From a checkpoint of a small transformer trained on Wikipedia: 2.34M parameters.
Each number is 200 + 30 x the weight over its row's rms, rounded and kept within 0 to 999. Layers, rows and columns count from 0. The size before them is the row's rms in percent of the matrix's.

# layer 5 MLP down, 128x640, rms 0.0821, rows 0-127, columns 512-543
105,213,209,215,202,157,235,169,214,186,247,179,231,204,206,191,204,183,153,166,219,213,145,190,214,180,135,198,243,189,240,199,175
101,229,215,147,256,218,194,234,178,254,204,230,176,194,231,213,223,215,178,231,160,192,172,190,240,210,210,231,184,205,204,243,222
099,171,139,196,190,193,270,213,155,176,214,151,252,163,174,228,242,186,215,229,185,191,225,212,217,219,200,214,217,194,151,212,183
100,204,190,153,113,198,202,224,172,245,199,239,218,180,183,162,208,236,225,267,211,229,183,182,211,204,174,177,182,188,198,209,217
102,180,196,199,189,135,216,197,214,203,216,194,193,229,148,179,214,163,211,177,211,187,178,221,196,187,230,184,164,205,219,220,194
096,206,226,233,242,215,276,202,224,166,150,223,158,200,189,206,197,168,216,212,249,212,269,229,189,187,190,215,211,198,208,186,211
099,175,207,204,251,203,221,191,240,166,175,164,198,182,229,168,165,193,198,172,173,184,245,202,235,237,213,197,233,204,203,199,187
100,221,154,147,196,228,164,222,156,210,276,220,168,210,184,175,180,221,180,202,155,212,213,205,225,218,167,173,175,216,200,257,211
099,189,228,203,220,205,202,229,185,168,219,201,200,204,191,170,199,210,186,224,210,156,172,164,187,179,183,209,198,237,188,219,193
103,220,183,147,247,162,142,260,150,234,213,227,185,245,233,178,164,212,217,187,196,182,190,218,188,217,205,216,281,132,191,189,199
097,221,180,194,211,221,226,175,198,180,208,175,215,227,215,222,172,193,163,157,175,174,195,214,186,163,187,139,220,184,227,188,203
102,156,223,194,212,224,187,171,238,201,220,188,184,288,194,202,205,231,180,209,198,165,206,272,203,242,165,206,185,223,194,194,185
095,213,163,215,225,163,206,228,258,199,143,219,218,215,217,205,206,181,261,212,136,204,185,245,178,174,213,183,169,238,224,170,224
096,227,187,169,180,137,231,226,200,178,232,207,241,196,177,159,223,184,152,177,225,255,217,189,233,152,217,200,217,203,188,191,168
098,188,175,200,202,192,195,208,198,218,158,126,190,211,182,181,252,258,200,205,178,208,95,206,231,219,222,205,207,175,211,245,238
103,202,196,195,155,238,235,200,212,203,171,232,166,209,212,175,235,178,176,201,259,172,156,225,233,174,233,176,188,182,222,181,198
105,195,201,167,160,215,215,209,201,235,214,200,171,275,196,262,201,219,217,151,170,173,254,194,175,241,224,213,167,212,200,258,215
095,177,243,216,194,181,212,189,189,192,238,171,220,211,163,185,232,148,211,162,184,191,198,215,243,250,214,226,233,163,202,217,201
102,196,149,197,188,242,244,174,229,195,176,138,226,175,144,250,207,173,222,215,209,228,247,142,171,194,179,191,157,232,197,198,210
099,218,211,188,205,191,246,191,196,202,213,197,254,148,230,160,205,213,187,206,245,196,203,197,177,196,214,237,202,139,163,253,186
097,206,210,194,213,252,218,215,210,264,211,199,212,212,180,182,132,296,220,208,206,210,196,182,205,250,179,242,135,147,170,221,222
095,219,210,241,155,221,166,263,177,276,265,194,190,242,204,190,185,201,187,137,206,182,197,208,225,236,197,177,131,199,176,176,136
101,230,202,197,155,276,221,230,176,168,171,208,258,219,239,190,239,197,206,256,234,229,226,173,192,239,183,193,210,202,168,239,239
098,200,233,193,207,193,217,147,208,256,202,175,190,175,190,166,200,198,202,184,136,203,195,168,184,179,210,166,217,192,195,151,184
100,300,208,257,211,166,239,180,249,184,204,200,187,179,244,257,191,180,260,182,189,199,154,191,215,208,203,241,218,228,262,165,172
099,166,190,212,155,195,205,155,199,183,223,214,190,188,184,204,205,192,244,243,209,186,188,216,152,277,175,181,194,157,172,177,248
095,181,216,227,179,196,160,175,182,164,233,206,194,144,186,185,227,242,182,203,113,158,135,190,201,224,181,223,206,213,198,203,227
105,193,176,203,200,250,163,212,124,189,152,190,203,208,211,232,181,196,217,166,188,202,227,184,194,213,192,257,257,162,155,237,189
107,147,246,213,230,208,220,271,137,207,100,246,171,200,198,180,219,224,203,208,222,150,208,155,228,134,206,228,212,209,226,202,222
095,203,208,216,208,214,170,236,210,222,232,235,206,196,128,206,193,210,158,220,191,206,228,132,224,173,198,220,187,241,221,191,207
098,198,197,158,181,147,208,215,203,191,198,231,181,241,234,228,251,213,192,194,143,158,197,215,224,198,211,222,167,223,174,164,264
105,207,255,215,201,128,193,129,211,229,177,229,209,190,185,198,169,181,204,233,220,192,234,190,224,216,221,195,216,193,208,166,185
107,179,139,178,201,209,228,133,206,180,206,185,218,185,166,173,168,139,235,190,235,140,210,128,210,208,254,176,201,206,225,196,167
099,208,205,245,215,173,208,159,171,169,168,190,157,227,145,203,215,249,175,221,214,219,233,210,235,203,261,155,189,219,182,199,220
098,224,201,197,190,195,192,125,195,193,180,170,164,185,227,228,238,180,228,173,150,209,180,225,195,184,162,188,217,223,274,161,194
103,197,149,248,184,136,199,214,186,157,200,181,193,186,234,215,192,198,235,186,264,177,180,173,189,191,250,171,169,223,232,173,241
101,188,200,166,170,224,208,176,226,262,243,249,204,209,254,202,173,153,213,163,224,213,200,195,193,153,182,237,189,159,222,171,147
099,189,194,203,193,192,217,172,193,208,154,242,202,169,141,193,168,171,217,202,189,242,167,198,132,224,176,208,193,302,182,227,159
096,228,159,208,222,198,211,212,196,221,186,186,150,195,154,152,237,223,265,235,215,139,213,170,220,228,176,194,205,204,181,178,202
101,172,217,142,231,155,198,229,164,253,146,186,258,196,203,240,217,154,218,150,208,155,159,229,223,194,197,192,182,153,246,238,204
097,278,211,224,208,162,232,190,219,233,164,212,126,183,198,213,205,194,203,221,183,188,230,193,213,186,223,210,178,224,191,198,228
096,185,167,190,178,201,238,213,200,167,155,220,195,146,250,241,238,231,189,225,182,159,213,210,164,156,191,206,203,225,189,225,207
103,175,229,216,204,197,180,189,218,172,217,183,254,243,232,186,156,170,172,229,188,205,205,210,195,169,261,190,157,207,218,202,182
092,249,217,188,164,235,145,240,170,174,245,156,194,186,182,231,179,191,204,235,208,165,199,184,227,203,186,200,252,189,219,271,171
095,218,232,197,188,213,203,229,167,181,243,166,195,172,178,211,231,178,185,243,209,216,237,224,180,189,198,188,195,208,190,194,198
096,228,178,177,200,241,243,196,290,212,196,232,182,231,203,164,213,233,199,179,255,200,277,223,218,174,228,203,168,184,229,207,185
102,255,145,185,173,171,174,154,166,179,236,198,265,207,159,202,230,157,208,244,236,210,182,256,166,219,233,157,254,190,210,172,251
101,246,172,158,174,172,142,257,194,214,190,161,261,211,192,224,204,185,237,224,211,189,220,168,181,267,232,216,150,156,173,184,239
100,194,196,190,197,219,151,186,194,230,232,199,156,238,188,199,158,229,191,185,166,187,191,146,137,158,227,181,173,219,190,151,117
101,195,189,223,182,249,193,233,202,219,206,207,204,205,240,203,184,171,155,186,156,197,206,226,164,207,160,218,257,195,200,224,228
100,217,255,204,211,236,229,198,235,164,213,232,229,237,165,233,208,195,234,127,111,161,191,235,168,183,224,198,200,193,242,235,222
102,207,230,239,201,233,172,254,240,209,183,183,145,188,255,190,190,204,161,183,138,206,228,215,172,247,177,221,213,143,159,199,192
114,153,218,216,257,222,206,189,171,213,211,193,231,190,250,183,180,164,147,197,241,163,187,183,201,172,219,188,187,160,168,169,214
098,249,174,205,209,200,211,143,247,161,172,211,207,212,238,212,205,193,219,191,215,238,201,168,179,164,181,187,207,182,236,194,218
107,192,216,220,153,254,198,225,182,214,169,255,240,185,277,192,166,201,162,222,216,197,236,234,217,156,183,131,181,151,221,133,116
098,192,176,170,227,128,153,227,194,225,225,147,256,159,188,216,225,204,206,251,138,165,161,202,230,254,185,222,156,278,147,210,189
100,169,223,227,239,174,166,180,218,123,224,190,265,175,205,136,175,232,131,161,232,225,185,181,168,188,196,249,236,224,218,223,178
097,198,254,223,200,172,220,193,163,149,197,254,212,228,210,160,224,151,187,212,194,217,195,200,200,170,204,165,165,183,189,228,202
098,203,188,206,200,244,222,262,179,183,236,216,276,208,243,230,187,186,193,215,241,185,226,236,117,217,209,177,174,249,221,230,158
101,246,156,158,222,155,176,217,251,187,217,161,255,218,151,208,177,198,176,201,178,230,222,182,207,180,214,221,185,173,185,173,150
098,185,204,215,205,177,199,195,171,180,258,167,178,253,199,222,208,194,239,182,240,213,165,193,174,131,210,169,172,194,228,183,201
101,204,231,161,259,146,240,135,199,246,218,233,182,199,190,219,227,139,242,183,152,204,168,253,157,186,186,254,159,190,194,144,220
102,206,223,250,231,237,182,201,218,229,234,191,172,243,281,199,175,238,199,214,182,235,195,180,171,203,171,214,168,216,154,209,148
097,215,174,188,153,143,198,205,205,234,177,184,142,187,191,205,192,210,210,221,235,235,214,229,213,196,157,207,178,221,217,254,200
097,244,266,189,196,232,208,263,172,226,164,202,173,230,263,169,241,202,236,234,228,238,235,149,233,223,181,213,172,193,206,210,171
099,200,177,225,191,165,204,185,171,220,164,195,226,160,246,240,169,216,190,150,187,240,136,188,252,192,220,191,260,266,177,244,225
092,266,212,182,180,207,181,197,216,195,205,191,179,209,255,196,198,217,196,255,186,222,198,225,202,190,164,212,216,261,193,208,199
102,155,186,238,205,214,191,176,175,177,199,178,205,168,188,212,178,191,163,186,246,235,186,172,173,206,208,152,219,241,164,199,212
098,184,199,183,207,104,179,194,209,238,229,238,205,162,177,194,162,186,205,221,218,212,251,157,217,244,225,226,180,186,248,141,221
103,168,205,213,226,135,247,171,245,230,196,202,168,206,161,202,209,240,239,171,155,235,203,177,201,232,217,171,212,198,198,171,164
097,187,216,230,222,209,201,229,233,232,294,189,186,227,223,213,172,199,202,203,176,223,216,200,177,145,224,180,238,227,212,187,211
098,213,176,187,194,211,176,232,222,236,186,210,195,256,182,215,195,248,219,183,191,204,242,227,265,206,230,216,185,134,272,197,197
097,198,221,203,199,191,177,225,218,172,140,219,247,170,177,251,177,210,221,180,198,202,180,249,205,211,159,179,175,255,159,182,184
097,230,224,184,220,174,201,142,165,272,216,269,183,169,237,212,219,229,179,212,157,180,210,201,245,171,205,187,214,186,251,170,186
103,211,202,221,182,201,243,158,226,255,164,227,163,183,163,179,150,206,163,189,213,187,233,152,180,231,213,185,225,199,197,208,200
098,201,216,206,162,169,247,247,156,219,219,169,203,170,246,190,224,235,170,248,165,173,196,232,168,175,181,256,223,179,235,179,209
099,197,210,207,201,239,184,166,170,261,174,170,250,260,195,215,217,225,162,154,150,183,195,182,192,230,146,232,185,198,198,205,158
097,216,131,197,237,225,215,238,210,214,208,141,168,257,234,210,199,249,187,162,186,224,211,169,204,202,198,190,248,205,151,207,211
103,227,200,229,229,195,215,203,251,233,172,182,212,215,165,206,251,238,233,258,186,179,268,212,208,204,158,215,214,201,189,188,197
103,168,146,167,146,167,206,193,206,90,158,224,192,191,228,189,188,176,181,218,234,219,122,152,231,238,224,181,234,178,225,174,255
103,202,188,204,189,181,181,155,179,181,208,192,214,202,234,210,158,179,223,219,217,106,218,183,203,218,199,234,133,171,176,214,245
100,230,217,237,226,206,169,149,204,219,209,200,251,225,196,230,175,248,171,191,210,234,223,201,195,187,172,215,231,259,222,172,226
102,183,165,181,246,243,209,225,235,203,188,186,184,182,177,153,223,197,194,243,137,174,193,169,204,223,192,199,200,199,186,222,178
107,214,229,248,209,216,232,117,228,191,209,190,202,178,182,167,197,196,191,204,225,204,174,227,205,153,214,156,192,160,205,156,202
098,177,234,176,177,214,170,194,194,226,278,253,212,188,190,145,171,118,255,250,229,208,189,245,239,205,225,198,217,199,204,240,171
097,187,140,206,195,174,242,197,227,165,192,203,177,173,235,279,174,189,190,189,193,201,159,162,222,162,219,259,232,155,205,202,208
097,190,220,216,173,241,199,184,248,232,192,217,175,221,161,174,175,210,194,225,214,192,217,207,233,220,191,178,164,148,225,241,218
102,189,231,188,220,207,228,208,159,281,241,191,186,188,207,211,169,215,195,179,225,180,139,207,199,244,202,159,192,204,188,233,244
101,247,227,227,184,200,225,215,211,176,251,192,221,238,240,179,197,203,179,243,182,197,234,255,172,196,164,270,187,186,169,226,167
100,176,240,199,221,204,180,201,195,200,222,177,172,211,242,211,214,199,186,180,205,209,213,137,207,173,179,208,195,176,186,206,207
103,168,232,200,199,227,258,190,147,181,266,186,220,217,202,156,182,217,161,288,188,188,189,201,214,180,194,230,194,159,228,161,178
098,169,204,185,194,203,257,166,168,181,150,169,163,210,198,223,190,171,240,181,178,187,219,179,192,173,186,191,194,235,180,192,223
097,210,267,119,144,167,198,227,251,205,215,222,204,162,200,131,221,156,204,231,205,233,201,296,230,211,223,194,194,189,191,240,198
097,160,130,221,209,242,220,262,158,221,162,147,196,200,234,199,208,186,155,231,195,251,184,182,198,171,195,185,281,190,170,227,254
098,195,219,196,175,235,222,259,203,206,192,222,190,228,197,190,241,189,199,169,165,210,174,205,194,212,203,224,186,176,167,202,172
108,159,197,166,217,262,159,230,257,206,226,206,184,183,187,180,200,240,230,190,190,195,209,252,134,204,175,187,186,172,196,209,201
097,208,202,176,236,227,209,217,198,177,158,163,168,213,244,204,205,189,182,183,204,162,234,215,246,258,187,180,241,161,160,216,194
095,177,210,209,231,135,184,215,153,210,184,203,205,224,165,213,199,195,206,222,181,241,151,205,235,176,171,150,172,219,212,175,241
100,191,175,184,189,209,224,194,158,156,133,162,247,220,165,177,203,208,215,211,160,199,189,232,203,216,214,278,187,163,194,183,209
105,216,221,190,192,208,186,159,202,201,190,194,190,200,202,176,267,192,183,190,178,223,147,194,237,197,160,191,177,203,190,182,185
096,195,229,177,211,173,172,224,224,198,207,200,217,175,176,202,198,205,203,165,201,165,223,143,247,229,251,195,119,164,193,199,228
100,178,161,186,194,199,180,234,175,235,162,175,165,221,151,251,259,189,133,160,226,177,206,213,180,223,175,166,244,272,217,173,207
099,186,192,191,220,267,197,211,179,184,199,242,157,217,201,159,180,242,242,134,215,233,192,233,232,177,178,206,206,177,183,190,175
096,166,206,214,190,193,136,155,192,171,234,211,184,184,178,210,206,196,182,172,208,174,207,243,205,134,207,203,213,205,208,222,177
099,216,166,165,234,185,222,194,184,222,216,220,219,222,176,174,218,223,196,179,200,140,260,179,126,260,217,204,175,215,174,203,202
099,162,243,191,158,290,183,201,163,186,234,206,150,162,188,208,171,165,237,214,204,240,232,170,228,219,180,229,190,185,224,183,159
097,222,164,276,172,177,179,198,224,147,199,130,166,186,162,194,189,200,213,222,172,195,166,147,188,192,234,152,288,182,181,133,221
099,220,197,231,191,238,180,205,271,189,167,211,199,190,211,175,174,259,178,178,231,212,182,238,185,166,154,212,190,265,151,198,217
100,189,208,213,130,158,202,220,259,161,231,252,192,239,197,189,223,121,194,214,194,215,200,197,197,199,228,209,187,240,204,223,193
101,173,182,248,220,182,169,275,232,112,198,198,172,204,175,193,222,206,253,198,232,225,194,227,174,231,170,203,227,212,204,220,223
094,182,237,240,221,231,196,218,209,235,205,187,205,171,218,241,251,209,191,162,161,153,238,186,183,214,168,200,168,200,216,195,212
110,182,255,201,229,163,156,178,174,267,221,180,165,223,189,195,181,161,158,204,230,160,192,190,188,202,267,153,224,163,213,219,195
106,213,193,192,206,172,265,193,184,189,228,203,161,233,204,246,146,135,239,183,208,275,192,207,178,170,146,188,231,194,221,226,206
096,201,196,254,203,235,182,150,168,190,202,216,215,117,203,216,194,233,221,195,210,190,229,129,180,157,204,197,158,219,207,183,189
105,142,223,236,199,137,159,172,151,206,169,227,232,185,215,188,203,152,194,226,230,162,212,206,215,199,204,187,228,158,212,203,226
098,197,186,196,227,220,177,162,176,171,148,235,173,151,222,239,210,180,212,170,204,226,191,219,249,162,188,200,229,200,227,161,256
095,163,182,211,197,193,166,181,263,166,208,184,193,214,231,168,225,208,155,263,199,190,194,230,194,166,157,225,165,192,158,182,172
101,202,194,167,185,211,146,154,214,189,163,216,178,187,222,219,200,201,244,231,215,165,227,177,216,240,199,169,176,220,190,180,209
114,222,197,220,206,174,191,241,209,202,200,201,205,212,183,173,201,255,209,240,236,190,216,238,244,275,221,217,160,207,174,193,243
106,188,217,211,144,257,248,169,239,160,169,200,180,165,162,232,200,162,188,224,229,227,165,215,150,183,275,182,206,283,201,176,189
099,176,178,186,231,181,200,226,234,169,193,211,204,175,190,142,178,237,189,195,204,209,144,159,159,191,214,185,234,200,213,171,261
096,188,190,186,183,224,157,175,212,182,197,160,222,198,205,186,227,235,196,174,221,220,226,218,209,216,190,188,175,205,190,193,210
097,231,212,226,201,275,223,97,137,192,196,221,190,185,176,249,171,267,204,129,266,215,239,183,208,192,166,191,196,191,195,199,177
104,190,155,193,155,153,155,194,228,167,222,169,180,139,220,170,199,236,221,181,250,222,188,190,224,205,205,220,275,179,224,212,166
102,234,224,169,199,151,242,225,161,198,190,227,223,175,208,184,190,187,200,109,174,212,179,248,180,227,258,241,165,244,224,263,203
103,166,199,198,188,227,189,235,204,193,161,167,197,231,179,141,195,140,195,159,236,236,210,216,156,212,209,223,159,176,154,200,200
095,189,177,201,188,198,208,216,209,148,206,243,210,200,125,228,223,241,188,185,227,235,206,168,148,188,233,222,231,180,175,230,205
099,220,190,157,218,244,177,168,205,169,191,221,189,181,213,236,223,256,207,188,181,229,182,209,152,200,192,170,210,260,192,196,217